python train.py --n_layer=14 --d_model=128 --n_head=4 --n_kv_head=4 --head_dim=32 --d_mlp=320 --vocab_size=2048 --activation="swiglu" --norm="rmsnorm" --norm_place="pre" --norm_eps=1e-05 --positions="rope" --rope_base=8230.0 --rope_fraction=1.0 --qk_norm=false --attn_scale=0.177 --bias="none" --tie_embeddings=false --parallel_block=false --init="uniform" --init_std_qkv=0.0186 --init_std_o=0.0 --init_std_up=0.0186 --init_std_down=0.0 --optimizer="adam_atan2" --lr=0.00121 --beta1=0.95 --beta2=0.99 --weight_decay=0.074 --lr_head=0.00962 --grad_clip=1.0 --warmup_steps=554 --schedule="wsd" --decay_fraction=0.869 --decay_shape="pow" --final_lr_fraction=0.05 --batch_tokens=[8192, 16384, 24576] --seq_len=1024 --doc_mask=true --train_tokens=182700000 --steps=11885 --dataset="wikipedia_en"
Each number is 500 + 25 x the weight over its row's rms, rounded and kept within 0 to 999. Layers, rows and columns count from 0. Numbers have three digits each. The size before them is the row's rms in percent of the matrix's.

# o: layer 2 attention output (transposed), 128x128, rms 0.0847, rows 81-101, columns 0-127
# v: layer 2 attention value, 128x128, rms 0.0831, rows 82-101, columns 0-127
# q: layer 2 attention query, 128x128, rms 0.13, rows 96-127, columns 0-127
# k: layer 2 attention key, 128x128, rms 0.132, rows 96-127, columns 0-127
o81 100:482557514489493512484481509480503487506543516517496518493480493494470518495498521429484487502520499516518500519523469464503525520443515490522502479502516487464451499493533586501481538476469459532548519512520505499498499437529465514487506494552527532514493513483501480477513477498503489508483516494469488486488490536506511461469501514518517518458507527519504493465477550490543522544517
v82 101:478504516469512535502492488517534582508493499546529517511463516497506515465525550499518497536517531497469495498529509510516534477477484472465531491506519482537521511518495480503472519552495500479548487486504467512504485479523478552468496509531499455484492523469502499478506523527546506528490469523504487548516524429499496455459516528493489474521480504509475500523498443510496500520517
o82 104:497511498520512501508525519492467491541549466522471526503479456506521525480487473476479502512488484497522470526504493482487550515499496506474507488489491482480521487494509536494503492488551511513605500461489523509495536515524546466471508505501506557510525471483526510533512478496496490471541517518498468460466466533535520496493524450539516533480474483510535484474468527488469506520496
v83 120:509485486523494490466510546470451436457485505472501502461518506507496453546481465479483503472462443520500516483483503515488430514527492486509506508527463494498462502490479479503511511449483500494511511529501494493468524513445498474528537496491541544476499493472535513493496461456497525502530493498520531482466523517483506527514489502484501506490493498508509455426510516499502491469487
o83 122:523512463488503522491468461530541468483476541496517452516521505450521464526504513506519509509505528543506516500487514480501464460512498504527491520471497497522502532484539475522505510499475463491412473517502527490502487496496469496527478519482510465519503541550476513470493546486459505505449525486506471500548484548505503479515492497496511511488522494494468518528561468511512492499541
v84 110:473518500502492512453447493532468495465483421564501516457514521474504538478513510521488502460515490543523497528487491503499483507524455511492511536519503508500510541480562510500510473499502510505502536488503504465529457525461479503489481516499518528476482519525498489490484475513519522515518475487460515511467488466472481480478467576503523460451513493503531503506485509507523531488506
o84 103:517490496549493498531524494443494486504472539475532473532504488505573516493515478481460483491467490492483502521534499514516494463538495509445517474521504509483475504511478450504496516496461482518491492481544500514455473505485561465513497508500469490499531494522522513505502481497474505511515488534544458482532481521491510516533552508528506537516464511471493481507552509444466521482503
v85 104:535486523487517507513507508541494540508503537512510547529475490493505552461498511547499507539538530481470490513518507487486475489463517502484517455512558513497494497511562482462461472519532530483494497472510495506515463507506479516489474527498478535492506484525474529535475501555520487562511482540528481516496484474538489489496534476489538513531471526512511494555493518507519538503520
o85 106:477492498498478509499498530484462489518523513476509448475486474514488487394479512478465523496496527493511452536482480488534515531474530547504472479471522484482511500487478505517506535490523524487587554488536456496525521494503499498483514507489495538489486503457526465468533460515518505470550510509492496488465468484493520478497495499503500476484501522485499497490468507485523473521486
v86 118:498496488463525521483499471479499520480514464469509491511519451476495527484497494520541488478489511471493489424456498456470496537530487499500450540485528482488538534473496502504504500503483503549490517533482457500474494452521523526500521500492508508547504478529513560474505456500504498463490492486482489466470549497469482447480497492522507498506476487503507534535505543546486474517483
o86 112:442497542503518480534521545501543544522486508503499540499502488530557472524500474510458504485483500525497516502497480514520507505525479466481510476505478522558444474496464510483496491482455487511468485532530502532503493459505514491524519476517502488479505474499532494519486484512533465532485489470493496487490538556522492506512490461491517548484500544505534459456545527477507477522525
v87 132:516489505467570523533524526488516526491466485486505516570478496463499525501511515475542497510515540460491499482485512480460523541474516482475480534511522495517520506507510485522476483484494490484520482516473445492499466499504500536468553500524490509520526519530512559502462533473492508505439499540501503501493532462499522440471504502546492484525532503506511516521531486530492482518499
o87 127:474480496504517472523528515533510551516494501493477522469533503535479484485478466546505565513466489520515476525476525491490540538565454472481503509479484517556506476489471519494490488500522517477531474506533505487521528505491519453492505485497490536465511469440511487513489485487533531490531498506516485487454511535517476506491464436495509506491490484505519485449489479504508448506502
v88 111:466503477438488523482498485480513535520504485492521491472526507498492503470511504484511489498486514462501483495476485468515535506516472501524485537476500475480503504489484492519530515540485491527498483474488486544522470449544493483511459504509518437507489498517499530476553473508489492461481495440474505462551531501456485453453484512500459479525522474478485525533463519495473440499495
o88 115:458547544514502507505511525483520542508509478511536589497497520505489526556512477458503463480517473507512481490532494510512518496494508451485536501524474532502449484508495578461472501472461492536508476512502511511483497439519525506496502477548499505514520485496515507522477492486531482525477503485482478506492517514514491509492527490506512549496485499507509462472496553496508553511509
v89 110:501513501509514514470501501507492448496483481479449467547506504520503466520530512512520500474519472515554505522509512512514500491499529494494513530533454513472461438489504521480497495475474492452546497481517502486537541554448509516491553488499496560506501527474473468502516535509483522502497502509525519480465486482527560503511472511509514492480524479503527501453476472471521547517509
o89 116:529451483534509483518508508517495525490462488477523484505505496480491496531490507514514492515479494517498488481481531520507470477561470512475480538496514539502524525549474437529512471534544503487441490499477483492481509516451515493470497491473494452489494484513493522517480539505496515508513472514538483517513461476474487540513507493480466494528473460497498533540519423506455467470508
v90 110:507489540512512488523484478554516514536513558516497506484490477491504518522487472505503500525538512528490502478507522515470501512456520495443498460446552510504543521508507476504455492492515520510525528553507524481461492511519495501497514488480455492530519530501486456516457532471514512507456527504525455514476482519519507491518514470519494541497473522532478460522540502545521451499516
o90 111:502452465448499484494508494517501479465509477514458491521472493530487528449478510556503517501483502486498509514451509499514520524478496524554501496528513460517551484470525479475505528516506498494518564491498488498538489552501498489531498491486511533456488521489492503477538458528481483490534507534460543490470537474521518499483472522498526441518531508514523537475497522493516467513501
v91 110:483471515489544535539509520471517554508451508485539530515476502475508480508493521469527477489489519520491490479528508526508497497506524478493498467496482477520502539544515470512483489521507491488542501515507451528497484510514491521489503508515485499461525522494485517480497542488521517538499524529527490539485549432484520478436501524518445481524578502512527501486507449507481487471500
o91 113:517516480522503506527493463540478513484548527546452518502518490503488520499474473464521522524486485503520531546470501432459547516502445485497512494479490486494525484491522542533503520466524473490545503491539526508505527508504493473483482520495543538511487491472491504505518506475516538478485509520492480467472459567514494482483506445522516504474474468510513512474461496503513470508532
v92 109:531503516535500486533526471520491508524507514497514559520465498493506539435477480511493490491494534494478485508530524520490475491531513513505493467503561494524497535525551473489487480532544516517438546466505510523489494482505496503518450510484489536502499475505454511527510507541527445524518514525521476546481451511525484525526534501508521519494492515503503486529496506489483564502498
o92 107:477509523488485507478484513461466502510522530531488450487499468533553503462486515458483487519517544481500517520502476457513487520440498525506485469496532500471476495500471517537505546503500512532577529523531497486548476491511460514469537505499506520520460480468516485491524469525517487465536481497493518475477477476480530457493488524495504471492493540474468499492489517478525485500459
v93 105:493484483481499512480499491479494514533511535479490479515518448500494484529488474503508479507500490499533477436478524500493522511515522470508461441429512459487532515486511463522471515508492516543535466562479493524478489452522519477524531469493489494509527498521511550506520522505494534478465543442524484480481556500478496472485496462498477513496488496521504485496512514534521458513482
o93 110:468495532510501506516497536540544560447526461525455573518489488514520524526481482494514484512513500533493525480476491466525530505485460467532507516515501501540471491478516516487499536479494468499468533491512505518518493477513486525514485470526536507484474497483501494463485482494500491519470499483478502495486527528521481496465471483496513495453514511564515510475532524507533478563550
v94 120:500525511500518539510458528508480549481484458527532537505507493471500541452494515497527478505524506548502490482504498493444467499539495490460499509505548496509536555522560462511486490510524509489523538522494469499521448487496508518471495501512493518497527508518504525502442487499515518507486472528507492522465556459477500479438510542505507469482531497504530486525521501525524501481504
o94 119:482500517541504483535527497460506497503508539491461488518512485524545518445470478497467510498467510497503485554494505473508545509527433507474513469495492506506490484478487500490527521483478489504541512494574501499494486459486534464533491499489504536487502502486514507506518478500489533504532490512523449469506477565507513483498508475555519553474474513483516488446526520453492495499519
v95 098:472530488476491535463434500487506480517489480544466498483563512523496475498527515517511479479508493549549502481477509481496546505514496507491472525490488499486506467485502488514494525491453507502505523501468536513531465488514483491519519478526502488540508518541490506492532500502476530442481517447470545470503508557467482494480446522537482462467513488505473489461462512487516481506487
o95 104:517482506519502493522546521491515522472509471488528516536505507504508557547496490480501465472480472492497484440512513547545497467551480450498508557541474553496458504524492491457499512495496479530441465482502507489478482468485531502507488448503492487516516520521496511544471513498489502537485483504529483500533526492495504511493514519506513550528500484517504473489556507480469530515497
q96 083:541513493515461526529490494533485548479484510528491498508534523555499514494494497489466560510531520483526485533492446511460519536492528517479528499472486509517475536537496511519500469526530468453512536526461503496465499520497458513542492522538508489537501542472523484490494495480527489496516543512553479477531465475492518483498488512546509444499483499500466492477490519483488502489482
k96 100:440493454516505518511525479487510502506468480490456497478530498480463518541512511499521555510521501508495456531463592451532464507497499545475515466493508510524492524504507490493502499533542471492524511490482503455529481462527490521487483484535536488505481519486523515496511532470505499509507502545481482481517450491515517493452486467529526516492479514508491510480483518477473532534479
q97 139:478476522467544447496469520486505501473521497491503511532489504499533479525430507536505503524461470472476540521508459501460485504553520534499472507513510505544478542447480488468504515500506476491473518484513478512504516530517473467476510552468472482511538524521498550527544483479465498480492506509473496511542511546489507513487470507473488506507503485453474480479497496475512504480460
k97 129:530511497489494547470458490526521477523465488558464528494475475510520472470540493476506481454527433500489525480509525505512499536475502512510499533488512498457481542517514534478518483481487515508546464499509449483503491509507466553525484515493458517505549500491492442510501514528515519535506516512537555507503498483481524549546502499531486492510497493524503478515492539501504514499527
q98 114:520523516520467575514492497498499496534482513538544488463500509514467506496528496485456480467547498526504476486518478486504511525488487472513475512461490528475475478558511477551480477501486487484505461477471470506490476492478499508543502499490492451512500491536495482527489526476527493553538499528523509515481484433481494522503515479504521485499533501587493495510474505483482486525525
k98 100:460488522473451500493540489477494514493501473495502441481550521499461486538493526539514489515502516524490478510471501442516483488519488497477539479535484527534513521477457507493488479477518476541467499494488516488470476483501502471515517513503522501515477495493510505481491515480506486469521454505452482504471443467541490456454450522481520493444514506488471474498548470490517528520482
q99 094:491478470461500452500517472521501494467488459487502521511470521519539464481463488491529547523463530491519555504450455509509507510493490540489509491490511477519517510479510508488520500497577507522506507524458522495487507513494480462478487543478507481538497559523478513501482515526477472452476524474525492501466483506486493483489447514489470486503486485438499481517500487528524475493455
k99 111:505523489486534545453499457555517477505445474524504515478503485483508503477563485493508510451526501499516476481516526511505537529454474484485536506514513509468514491487503534452495470452524555525527470476491501496510500486496560535531494497509456519477472499493509482507526522501510504482474486500536524546490500504507483532509470461478516493526509497529491489484507541545490546507522
q100 097:494502521503506515538499494507491476520476507516531505475484517494477512510484532500495476455566466505498506515459441543511497518526519508495475510518477525548444461540495446516499494502480500473493517468472448509477490502500469530529486479472523462510532519518506481515523501477539475542500486533494518538518465456467513520512498521480494453511513538545498558503476514478513480486500
k100 101:516524509504522523476514477534531474487487475521489494463552520516479469495566496497480505464509481483482466519462490507521542506494514510512532498547520555488490455478466548493490426515499489501494494486458524521485454496515518504563484499503523513492442487471513481482505530476500491473507491529478486538450485481536462519467467534505518478495495495506478501511496486504516505527484
q101 109:501490485494485475522494483481486481482496496477517530508470497493539493466458502479514553527474522510547535520466479533478506513503487521511492488526516467548514512474521492495503526496521518468513497465492485490467495542491478451445516533484456484527518526522464529519546490528474468508466502459503506510514446519467501487496476520460492495537516461473510465484514487525552470488448
k101 111:488517515520536518480487474549534453501499475515490541495499517494527512482548456447515495476539473489514552451475537536518538514474478494531515523498538500451501538497522536461507453517542537506532475518486485521522534486491486523499494508473460518474495500460500472494495511534526507509487529502533511506498510499487488554509516448491533503526486502515510503521481492535495519513533
q102 091:530486469521496539503524501452505524537467523507517523487502491511486517472538555467505519494559475493526452485506489499501508527495468507530491513502513475467472472555516507520514465515491497499481469554469505474492517498487519525545474467539508512515512470472465485529463498477512489522492471457510475477508528473487471465536515448508535496510506465513513527506485540465510503469542
k102 094:510486461532451490507515524493529502490505492480496492490488502511468538505521508503486516488521437482472455507483521506503512530457492505503559491521486516486534486533478536465496460534534524570535475512488509458494460468515507546543485498554497485492502491490502491458473546484542518532474477495502494505458490482548491522518494488527484482473497499516466492504535471502498490544483
q103 107:485474529454512472475507526450493522487459485482488527499470499512526473503444518508536533495470476472467550503471478515489490547532513543481496512498537503529493510463471476480506486535526506504514513502449489498462499522531459463481471556469503521526537553525481514518517495495491487454490478474471493493493471509477481516473471498505534494519509485478467468495504476512523512484454
k103 103:530518523502521480509459500506507506534492517480524530535491481501522499451492504483503482493533453497493529450524478506491489474462464483528491534485518457483517520535528508510528532525515576516511516527488480542493543536502513494483512508466448504471535494515485470508508472502510486498511513479558542509516517496470492499536514513477457480521476474494507541463532530495549519460511
q104 082:483523492505498519498513486532534486532526502503495493505570496476491469506521482507511470499525501502520511497524504502544524457484508467502478482536492514506499495553506507509485510470474495507479530535539493520558517479489507533517508442515485482469476497481528476506465488488523517543497551584473484514509488528504486507550532515486490516486496544484471544502501498495469479452560
k104 100:494507469483492488514523491529511499471469490503466470504545487536487458553493468477501541477470533489514469546498517487523526515531492501482508469540496507501490453483478523510466497504504484509490508527461520494548467491558489471507489467490534523528448468462524483493515548501478504507492528500456469463484473520489476513474549537502530520485489536513468476535511466501475496526490
q105 111:485516478558490556540514490509479494535519504533519517499509523474450520489564520462460459465537533523516475504506493501511481480491517458497493488498484525481510514530500493516511507485457477485491510481550498494486508492475535560497506451503512494448500465489504487475494487488541498510505491532501524539517524478504513497522498508496459501493493541558471522450490497481472495492554
k105 100:499486478500503493547521488476542488472494498516495498493510522493468501489544516538474493489501478490471479500463507521502515528482509529497525464563497542475508468504469513487465466476494475542504483497493495497454467474520510524562481512539522508487471478492461500486498536463485532522491467524461488539449522484570490543503483522548501502489520490505443493501500460497490525507482
q106 093:525492513470518517461534513485501549511500491514465507494504513544478524532461459536526477473516458488498480494516531446496458526534486515503487547502487512490479489469492527488520507495506475538491497543480518536527485484524511476502505480508516530495526521478526542523501564466494534517523478514463432459465511518521493523482496454521492538462502475489501481525533512476479500507483
k106 085:478511507490517530450478500512497497540506501464466451481507538529465479522498471524510496489438479470482470512499500518514503540550514505514475497515558511503502471442492507533509472544524476539495488515462541487535485512495518478524522515503542558504495519526504499504498529521514505488550479504470469512441485496521512484470506467459492469475485509478496467523526483517489488488473
q107 105:490473516492483515529526508486527445490486476522464502497524490528470501502519499484506451521530493501518464460529493502538524476509479479531442511507449500478488494529529500525490507482457476517468479534525478526548496478484521510560538456517464437491490494474530465478478495490541503543511523507528479503506538454485517507548526473492499504513535510501488491490494543486493507494521
k107 113:480488486486500472481538487526550484457505469519479480498508518493449505508550467528513478474506493496478477497489517511525518520467495505502551483550487526456540509511470533483514459496534508553520458549472523475497496476491513514545516512507516510473467503482502481481474545509516517521511507487485463508436529503569486537500501507529497514488511525503485468504515491535494546522507
q108 107:490514508453538471490457499506506501532511517504490490514505462466547512524454475522538511486473442467479549474485497486468514504531525558483472506504511503530499511475479494511509522524525504493480497530493480494480510521508455459465522551470501506498521544538483505534519525489461501442500496520476494503495480503511536515486453524509478516482463517457473507509463464525493462482489
k108 072:508485511467515466495445466539472523514497505506523489498505470493550466513450497481465520477442506513508573548538471502502510515508506498450498495487492491490490467500498525560504510524498510466516475502502515500497523542504506464461526531487529513496498498514475442483521452508484453469556516497499496485516469517482518493476535538491503478503497532443508496504486490508511500476500
q109 093:525463557499517542497541507484512498508516489554491531495524496488486482518518512518501425479529438490522499493495522498528474479512481507519476537474480568477483484504501467504529501503467467493469515552522488512514508490516511519523502482492534477453491526501529501492488503462535478504521476530494486476493518466517509539518513497513500495469493537497467498536448485433476528499499
k109 125:510491522479533487505535474512537509454509471532509468465513515508492484490524482541488485461502501482476481492464503531488535501519504529476525467571517543476520476486463503508470470493507513531492473520481534500478488467515511487554507500534508524469440478524485498506496525497485522505494482501471449519433522491560453517466501518517497498506549520511458512497509499493488537500501
q110 112:516517531528514565486521500503492490503511517552499513472545488523450485508540531525464429472515493532512438498524522481535474476494483477524475502488468522465499513499500487522512489453469498500476517507535492519524496482472534538553510450527513497447473505499531489480471496479540512506518483530488491502505519488507489519532532479521495494478492527538473508502482513483462523519525
k110 085:501480501487517508484553480500534501477498467512501492471509500506430513485526481563504480477506500487484455473480489536499522507510484531489514476565496534481512487494485498488461460467490506537486483524491514495472507468502509502552492495524500512507445482481458527523480537508457528494505469526469472528442526488560432502501465526522483510508537507516483503503521497502493512511499
q111 078:484505447504504477528498468487485525504492482447511443505488461533481493481515522465455538538465576523494492538539539486513516497485514513492507448508524474501518494537505536506482492471486521481523501447496511491527516499519519496469490518529485504530497482481487520456495471540482528515500515459520499523494520544483478458508513511535543493526527462518531500507541511509506485521497
k111 107:524520468504480522521484526498461499551498528478499535517480482495512525518460520458509514522495522501498501513528473494486469479487511472540468512426503454528483501530524489503518512516492485458506537474510472512505523526485497526472489486497471452523536528488502528517505483499502485487502524502528552487569486496436550481556485490503514505510456462510536506486470524479485481494498
q112 091:495488516467521487531480502488505512448487493472510502500473436492524464465458519483483536501449522505469531508508506527489521507502495566516482483506526513493519521519486496503475490469490527501507504456467494495496504508552489428461479568487461495519508531522485546479535471522483524466475492483503520522501508535477511478498463517527500499525525465477489458509501508525482495495452
k112 113:520517502478515510500469481536466504506507516507505517481502491488541462484474520468521508493485531477512542483521502501484514501487482484524481515472513472495437519513523492495490549503513511459492532466507474580525534555491508473481515493474485515495508520501498512521538433514494441455486515494494534489539494516430543502510513487476525516542473487498528524457489487495502498481525
q113 112:469489471493516435519501489506514499515481492474497477535490501468546515481491494482550565548496505476510554496487522500487538490493482526458512506512551478499503459512523523531472476526542524487513523516490480493484511501543481479451471522502494517537528525467479481510505488515461503469468540469503508484522531505473525493497511534499509539518505474444516540497487441503493493504500
k113 083:495498490544455495550478535473478496485488548487497494511493505490555499527485536455489514508510447484507548570526524478503510504481523516497502506473501469532467485557511493529519525525494483457502559471513503495514494514499496510477500500509493463467536513519536487474499479480535473513505522497498504461558478493456555519494532487508533489483481518470494538485478495470499505504488
q114 109:520496455564500498476509480487476500549487509504520477494494550521504528531548472500501524518513492520504494517466526492501457458487548449514534499463501469498509483497523521527509470531503499517509550498552522487506490513503510542522518446502527503515474483478500491495494526487472507528514544498514501490486504493538506533497551494480522476487499528531516567533485507455489499540542
k114 129:510499483522502502530503539475504508525504509487492485509492516545476505524496481476452516534504492505469465507494497471497451490535549503509470503452489520498561518528466508485530451512498456520507478520500505444499469455523471501513508495525526481482524487491517525456466515463483581538479470475518487491501492501536509495493505499510485520454531498512470476557531515487498467514479
q115 109:521498508478478521510507505500494496504498487511520497475547480565513498510535512490413464492493503504495469517541451490503486486524565489519510481521485521487510517536448512497507511489486477509484441472533509507495464505483515559540527485509497498472479453506540528481475508501538499511543467544488496491457507497502490499473497473504522481501464532540478506514516559493514492491508
k115 089:511537488501509497479513474545501517516549457518526486531495469517505483489496464495500520516481517479517462472490523505504509468520509477473500520478478508498557521477470510437497507506511488516509490506478484514507490460499497493504514494549495502545464509512504526459512504490454545502496464470515515532491541506540467507488496562464477541525497472525500431528478523537541451491488
q116 097:490486459498519474521452486483504479498477483497513487556472465482588474504465479499525562552469538497491522472498495502501491479507499539475445498496483460507538529502536523519477506511511537479482516488496524489481511519526505483465522514468474518506489485535475511477501472529445507469461513498513500505528505517508529459514517533505506500515491475449529493534471480486489491501476
k116 121:490525493510485475525476492496459495533504516529537486535507478488620505508506514468484512503504501488527539528533496484482501483502506513488463516451459473524482517539521515514500516514502530450499494478536476533500500537512492492472529489488458500488532500512512493482514474473506464510469518491507514518574492537462522513490516526495510502534485503476513539488464506482549494499522
q117 094:504459509492488459493466478506475493496477519498537483533496486501601528492505528496538569530484520482509578500486512523502514489460487511459491514485516486497537477485529501514496473514525527456484518483516478464486489539543499484473488529469489510508533484472481480499529505484484489478494519475512542479547503508483536467513498520486493512508487505451501521511476454483502526494512
k117 078:486507498540500474511520513490509491433523474513497491482524517496531484498493512518455535540472476446500543518474518504524524497512559535454516485531505535520505483534451489522475509490530484486461506509532526467504509461494483461502490509572547464480488486507522514491477510473500517510518512494477439485494488468502502513473542504494501513486553526488456490483511491480510475498468
q118 083:486497490483500516507540545489506476458504477472504509494548510558443484476526496492433455461518517512512444521521458488511533519495522469556498490495494493499500515521487482497519517478470482512536465460487499511491532472471502514500479533529469505532503521507515524471457503499530514517495483484517497486435476517490463523495491491547505483491521479516507455495526552511534500494497
k118 099:517515498476467511537473517484515472528500559457518516516472486484500497468505506487545456487534491519539520475531468483507492523473456474544495519456486439513481477495521516482510541482483520490519523501481473526531511551494526491466500483460479535517522508461488485521538465509520472499481513493510540505536528535482520506533487500479502478530458472525536501488489502497504509464548
q119 111:487499483475487467519490483498492517479495526505509505507448471449505492482447477504552552540470508500485583497489559507512510513489478538463498502493529487504489501507498485511467488513491531509512529525478488491499515499540455462452475508494518491545499523483506504526534480482457505470475490482509523529509493523466549469510464523489476533503509451467520483509483460508512522532490
k119 088:524484532520490498530479535509486484484467550506476514468519529490602482522485531468484529487506497501474558528514500473507498530498511515502513510488547516487456493557515501531506482503502494480503533495502501515534492541524480493507495484478540476465513496501524485528499503486528464488492485493521486442515476461458537511492522474506545462499491498477484515478526490455454527499495
q120 087:445506498564535485497532542522514527483562526494494530532487513515486501476455481489526481515486474523521487500497535505520464510527507509506511498518482478523491554518520525512522534503490471514509543548492512546484482472490473494482497491511507494504523528542492505525506451498472522526470498499484509512498479509490507533451510523515549549493494465480525522452491477537515553512463
k120 097:466482498480495533525521481493486491507508525498481503508496553515404497504504513480463477552485499499470461521507505532509479498474525500514471485521520509428523528462512480497500483510484494534463469508507509523475469518482502520502538489464480506473521513499509496493492518507545506474493496553467456516461478460511533456470471466507513485455484503469488473497481529482464501521466
q121 081:479542487537493541496510537490502501529518469502476487500513536539438489504507496519478446488537501524503423479533498476515495491536491461524496479509461499499485509505553511541514507478476500487529507504506537487483558481467510530540494446511481539473486473512482462467447467489512491486522484491527499505481497489546459505533526536499507508488507530501492502485477521497496470492482
k121 072:507515500438478505540486502468515495536487531488532499526472470525459516505509510527515475477554517516506494517542426494484484478492475499559485485456469507503493447550516535511517472509472493490512497511498475510511483537515507543498519499480481549485516518492471476526515463489495497510502516514483527538515511554500500502519456521517524480515493508498500528521528500450526531478550
q122 097:497494540498483552509470486499487525471435491489456531487484499514517477489480492487500507486491485509477510424465506523484476516473514500461485493527508517486536527491524522448470485458485514486489492490503519484485474450506529494543502474490496504487496495508489488468514524529539506462512518460522511491511580499509521453479504470506501561516521464496499463474496509515466539494461
k122 089:485493461507558527494506483491492494514521475550461495462522500464501473516537511543491521543520532492504481502495511548542493490504452532502497479542501515503472524506532500497456496457480470496481522499543505494475523476484524527552483537486511530517482571512485500557485473472493479530513508535479502552514493458514496489464515499490465527501467472504509487486499509513517493484525
q123 102:539498522482472525457460482480460514510478477548499464463516488473495484503527528512520510502507507484475511475529529518511501512502454505446455514482483533526514481475501464513477463486485527461515498463500494468493516527510517486517504490491522509451489461464458469466490533495504486470528477497511497515520486513506512459568508464484477468514500560537466455493508500492487511489544
k123 099:533499519502523478482478501485509529493493458528498506487513484504513512485484494543514536461494526513487515483492468501474535484538499520473525503510508514539441454490513512541477488493496477479524517493533495479489531492499486499528477542535516495523485456517483498556474499498411522506553460473515515482491508530481444512539544541495499486495532504510477561516523486521499502483508
q124 086:490480473488461518544487475519500541468444525492474526507479475536513511483472497468511537515493503498481534474456532510484475497448511501436515482512552499470539514494517518475452450479500526503488508519517522495507466466516505485506488497506514482506496502471499485519516507513522512476468525478508497495503546504464539441493510473505512561517496455478529477477504471501476548508470
k124 077:478490496540512498477516503514456492511518472536448511468510509472521482513500520490463526551473503498480528506474568532567494515487519518475522490532529532482491539503521511504477484470501465494485528487545511475496518487478498514519464523514543480499495547508512486518486523476541495523491481527503500530501480420507517492467527490501498533487458476500496465451483519528484484511469
q125 101:486527551463487534522505506499509540463492488537500532474486491477478505469478503501531490502478496487481534449503521540519534512504499547465482490525506528528502518474498462489481489466459527493500465512479489479478507438501485485526475483500500476515513506493501510498498501503513513444519506466518521533504557509475512467531484529509474567522488451459491452494472511545488539502471
k125 100:517467520483526495498494487497511498496488504506482511430537528449528471527516535540498490493506509491478511494505486499502510521515468525508524493548561520465448482534511469526452513485477480497489545513500502506484503514504499545525478522476514515478489506520516458568497487461495462499518482534487496507478464462508515488481510489511507471504506497525496556455529505439453532491508
q126 101:528514437459497474495498453510504510539496494506473459477512517440438496520522525527531530527467500482489499524517548485504519459483506524462475452507534508494493469533472475536483475498521510521480547523527488482526509531495485500498507505504523492499497523454489472564484506476490491479494483552501466522481460494527503481549532500486482452497487516501496509522520496478500479493516
k126 099:521510538467483499474461505556476555531492497509516534510496480542515511501473491500479501448531481524487530500510497496474497513522509502503533522489480537493493499519511524509532419524464492478551488503476481489500494513510445520509470482480515459514487466525504459485501534517529524514514472467550526463495485509502485520542517514517534492530511477483492519518506518536484543516442
q127 091:480472473525503518479490480482516474498453478466435505505528529560478487505485496500493473494540479527494453503455455482489439493483497439514504463515477465493521505465534542457515507497475479496502542486511520512472490490489538489492515493520495535481509513507488485492501535538528512510480539481531477433475499457534465515453515500498496501520510496507499504493506530499501503476466
k127 091:471503491488515523518491505489467497536530500485476531526428454491464486488503478482477476528533493512523485501504487486539455507493469507527494505471460482498503515494525533493532505492506517502518516538526472486505551493476531527518490485474492555520540578501464480496527490504510537524480530489466529565539498512521497481500489506483463528473479492518506450526484513527533506482517
v96 118:482519517477516502514462497551536498494499487505494484495534494474495471472490459487547496483494473508510506496565475518519510531526512510499480495509513518516505511500504562469496500524527474496518503515518483522494486507522475475495500508499499510490505523445549480532515489506470519486483492480568559513547542576531495526520531539501513473523479464502539479528521534533533477489486
o96 118:487527467515466473454522506498502482481491536521521517451510528491535488560497523469535510458515528540522432466521471508507522493520521470514516513480525474465480497497514527509516506483515509490515484527505534551493470449465542552538504512511531472538511500499552485493466516494540480535516486473498496512500461502487499442482491529518495534498506497502487488480480506482483527503510
v97 090:523493488506495523470495522501515491512499459501503485474470493509498520514493528539439490506531440484521503516487496500540465539484462521540511525497518502464518468501527484492508515543448517520531502500514476531502502497485470495461479493494463526565526485468532481520537448468494497482554498566513486523501520503498486519549501517509500475465512462458508527527515537477498509508511
o97 089:467531518514487445510537504508494498473496487506564514505507509544421482480481491495471449509496507517496494531522540464497548480505499509484504504514524487515458466532502530502516532503526538508509514471503533480506548483515532502510506503571507498462523508461515519517524511526533493531466479473525492505515460479501484492466501479504465471538483493539515497506537464484497505518466
v98 102:517523551466514476506488506506484499523500449510529519469528562506502501511524522473491497530507511528508507548490475541507514541468488467485509529517505527451494520495498506503489504445435496522464505536474488504512499503472497512536493484464462542489540501504550480470500502486531510507477494510486502523481497491493472508501492468456498495528420469493490461541467486491480497458496
o98 099:493487501529490528513534519536488474532482485508516506505485461486498425509489473475493485480493543498504433495485517489504486488551508512471506557494525490500489475479514511480533539552529542489463518480509520488493479518515528496450487519438525455501503534503505528469483500501470486510503487532547499511505534479502542506554504531489488457490492505510493467502521490475512452531501
v99 093:492533510508506493436527469498487500491497495519521519488536554531505511548477542504512501511476520491501495521502558503531513459486515512482479492471510507474512535491502513506497547518511489492485518505510416518500455500526541504455482516508454507469541533486522502482541496453537503534467466520503499528508512524486492546477467553522518537494481515483508525475504495489508542505504
o99 091:482527479478501512532478482527486495488481500497486483492494483447445452568467522475465473516541467556525473468548520531486484492501500517493498477461556555494489500521515524498557463526482508517464497498518474494508520500474511513496534488481548478481480516523479519494500477489523509463476493501475511515478490526477499466505505502506479478515483534496544496555515482484474527479509
v100 113:488491510490505473543482523471513511510441472523492511515491456511502504459493475491514495497532502518497503477509465495498494540521516517492488515491492506537491508496545517481504471473510505520533477511486459472490534468509412517517465484503514492551470508473498476545460492505469528501506509480529535517504534514509491487554510483494464473511495474539518469510532553532532435465502
o100 111:524547526521482464479493505514487492513531526494556506491494490494528501484475498482519553493518522476532442500505499477511547489490491438525513515521481445506463466468495516521451530482512545518518464530496575532490461481524495537486486506494498508532534489490519506502480519541466503540516459498510478487512513501504508517452512526494517530519505483509478524489469487495502507544477
v101 100:499468459515554509509540470517510493480498482522477485502531512479494468505496522541484500545464519490493490511456521517481552477462488520483518499475521497495502518511474440487465511481540488457481556500511546518482493491519539494481523502511482473450496490530450524487467479503524489492444520510453451482487483488492514507448508507502460522494537537487484496475465517500498482501503
o101 098:508513506446491524501454502505517466518480473485464518532523520505380507515536535498477488507520456504520524505498500495507471517499530536497504484513472572498551525475500521501505498530488485496515502498485459479509532506470479466502467487499485528522476518514456485482508483491500507469504523552430504492498513485497499483530516480507518501494485490482493493497500477470499509473553